Weights of a small GPT-style language model, trained from scratch on English Wikipedia: learned positions.
Each number is 500 + 25 x the weight over the matrix's rms, rounded and kept within 0 to 999. Layers, rows and columns count from 0. Numbers have three digits each.

# layer 2 MLP down, 576x2304, rms 0.0204, rows 257-285, columns 2016-2111
562509479450546523487533509510489515500522520506461515520546485459512537500534476479527502486501515525525480445553529511521468480482485533453507477525512488499474484505474518469528522496464511515500462487520483494517505519495441510520495495489497477505511470470493504576501527423438513530
485492507485506544532461493537495492502558500525493521483514515554516470505476508527544504518517504510487497481533540524471498501516458516529482500491502509511464522499445509486437481506523481490497511525464487466491557478494515502482461495503506496507524496465500519575492483524480528508
498481474468489486479528468502492508459509473503545470496493472455478480534501486509530494477527508476445463477503514503514472486475451494476520523499484458479475482500506472446526466480502495478476512462494461539468510454484532472499512470493497542494473483488489485476462473446500474462
513490505516539511523491510529525530544513508539486529499459545499516453549526488471493511517479469535507475478484536532508507500527521432525500481496520516480469500532507506492489531530467511511513484485483486498522446483513483524495503532490501480544475528491522566513528502516499516507
481464510528468506522437524493488526515511524507488515486495454492447513483496488502495482515485498493508527502497437469500528498502505450511543488495501513516478527517484513449522502527481498544495527502542509495500529541509460497514501501495529471521499485529508512536482502476500508498
496532554518479498527553512519511457530536482507521505468557507516516489498490540519476519519508509520512519534476509430519513511519491523508469494465506508486476518519522508485485512507533500503504534512499485489522509473493469517481501506491513483509523504501498506590503514526479514498
404555510496532480491494503514488576493543472508474499488489475501487521475544480456534498500539554503471516497551477550477483507514496516473492505549506458513504485512522492472470506505500513479501466500559510543500500511498501490497482500497531497494492520490494519519486505522490519507
525492479497473482578474482482477480504520491492530503460516498483454429500489520502554492489472479478501501501524498525456477480489477467528465478548499533501483501496536469497524489503494476476496481482502470521466519513494443481459511488492513464510470458510476486432492506388512505478
464518492485514540557586498460507487508484531501537531488515491531482523491456513471484521522507500508486499509492535506500505508525503486474524504452503464520520514509489500489522507521542507507523515503509483493510495506490524527491458510489503519516514503503524512472500482504483532501
550452500496504487575526509518515528501503490493512485483513528499552525477453498481473500514515489514505478508520507525511468484525503507470489527483505524488488494499510487444514516503489526526507506520515509510493539463496479509564514511512525542519489546491490504470500508571455514508
498473509517492497505533486542505535531480462503525519519496503502503491510515483489493535482545520516500510513509514484491523524492493468465591487519484512533452498501494524497512523506459471506495472490474489477499481497489515506502471517523486519504500574512513481496525483492500487498
574562527454518494528415513474509523507482490492445502440511450528499496463441506498509515508443482518504515500437428503488504496508516499449478500516526408468531507450465513443473519508497505501499516486484489497505533513500532500520524506482495524515479574495490513473493495544502480489
503439501515498501468505510491489466495496525505477494531504474540488519490419505487470482496459489489480503509457492498487465465492508482522502492442497516523468509502543513493503464487479456468499485507473487450484496503486511485535497487494488472500539489513494477519494468440532489490
467464488479491518506517525475506462501444536502492514519515486497480510499481497497494523492486494494526516446473458504465530508516516518492442497509505530493503487520494502457543513512509517506503534489511481467501570489491498499472498513518506530532488480546506528464524513556526516494
525490513466494471484542476480510434538507511480471504442483506537523475474538524516517495478468544476487490500493526502473508525518491513512418524412502511501490514478507485467541492512495512526508514491552492448488477497500472515514552512501497489495506464498508498513510470528526513502
487498514484534527473476508533509457485504521503493496429511487514492490500515493515541484484506523484530491515543509484562500500494498529522522544461504492499492476443495482528495499481505493481469542488545487516468541454503483491530529487502501559502509490486482496438499500527518498472
500518530483502510550473526477531585549464508532477526497487489499523490488501520473526540510477503547521523481493517431536513510507523570497532508501509442479509517489513520508406521523494508519528501495459487510524501552500435520493522536507513494519519556507538540488524514434517501509
490535532491496450501528495480492486500550525457545501455458457501481549518455502498506502499480468514494493459485521470433499488490482457480494481453486485516460496460525497519503497508517500509493527484491510493509416505499505488490511499495493506517520494463511501574484502534502502518
535505535469501507569492507509495543523535509512495519440519484469520545486512510508541530514567492516497530507520478525553496493508499453475531490537509508490490493504462488490505522512473521521517490525501486470510511489515503497525465510481510513504480499503523523501524511570482518500
501519506528482505497512479460480521514473511484554491515515463498520526466490495505479476495505479500472465523510444531453482492515478584492460512533489479479482482467548490482532503499531463502505489509492498537498507438492571477492532496485512466482508464522484484429480490456477481493
463501478458511514535444498509503517508536527520490500542465531514515496517494493456489518502500509509508508486474514480510503487489524480510446505475510509477492523481551514544496492521557512492500542477574519522491498488516495483512537506474485487503484441480542506425482516479518516494
427504499542495519469527510476494529517502462497529496533489524506535511462471490496522501499479458502493525500474546488525479512482495510491456490544502530486473516469486495533502495500492473483484487487515484495501501524488497504476520501492511469468478537516499509494486499437532486478
587523529502499546541513494490509478511482488498542517535483491529494470506486500496478484495476474496523482532530510498491488512529519499497491476568502490488466498492493485416534511498525497517475452467486518505484472474497474503488534503487512551502518501494516509503493485551494478492
569504517524524477477534510519488562500558480505504487516455549486500572465526514468536496509506520490463499480439534523526493475534474446477493513492477462525524494502482491451544499506518496490481547479500501496483534522495516479503487485501482443501499478454507483561509483537514482514
446486497461556466479525525480498504482445526491486501499515504476552467445498488520486511539539491495510505515456475491522528489515501490539459497491497469494559487502526481522500491501467502532507472466450485497519436466491489525530523486489506505518486477505514512484499507514481483503
513525467458503493501445518483471500500495520510492497469496501499492518513506485539429506480514534482508496501462503506494500490463495498469502497558486459526469481483494493489513497476459491504487478509514512553467453554484515474484493498498473466471489465477469482497480483531522475522
470464531471514484474450507487500461502522458485465499503486502522521454484482498537551509492491482496485490455475475497469475519510492487510465471519506513476508487519525502509455485472497496502523508513518501574524491514509489509502517519516518439503521510505497494496505501452488488496
508538504469490512460550490515511491505468496511502500499474508465527541519484509460500480480498505512525515477500480469527536467508502512483494503486490531478534500498508519508452498504471484500505521496487506507508532484519487516488502513502503506499499499499498504497505515481521500495
545488467489448504565453488487490485492477484486474494509495489504466509502527508471542468484459519479495478475486523476473467482491478451508479507521479528472429521490483481529540468483470488484479564497481456488504478529488495493513523492500505455487480508457492509502490473537519484492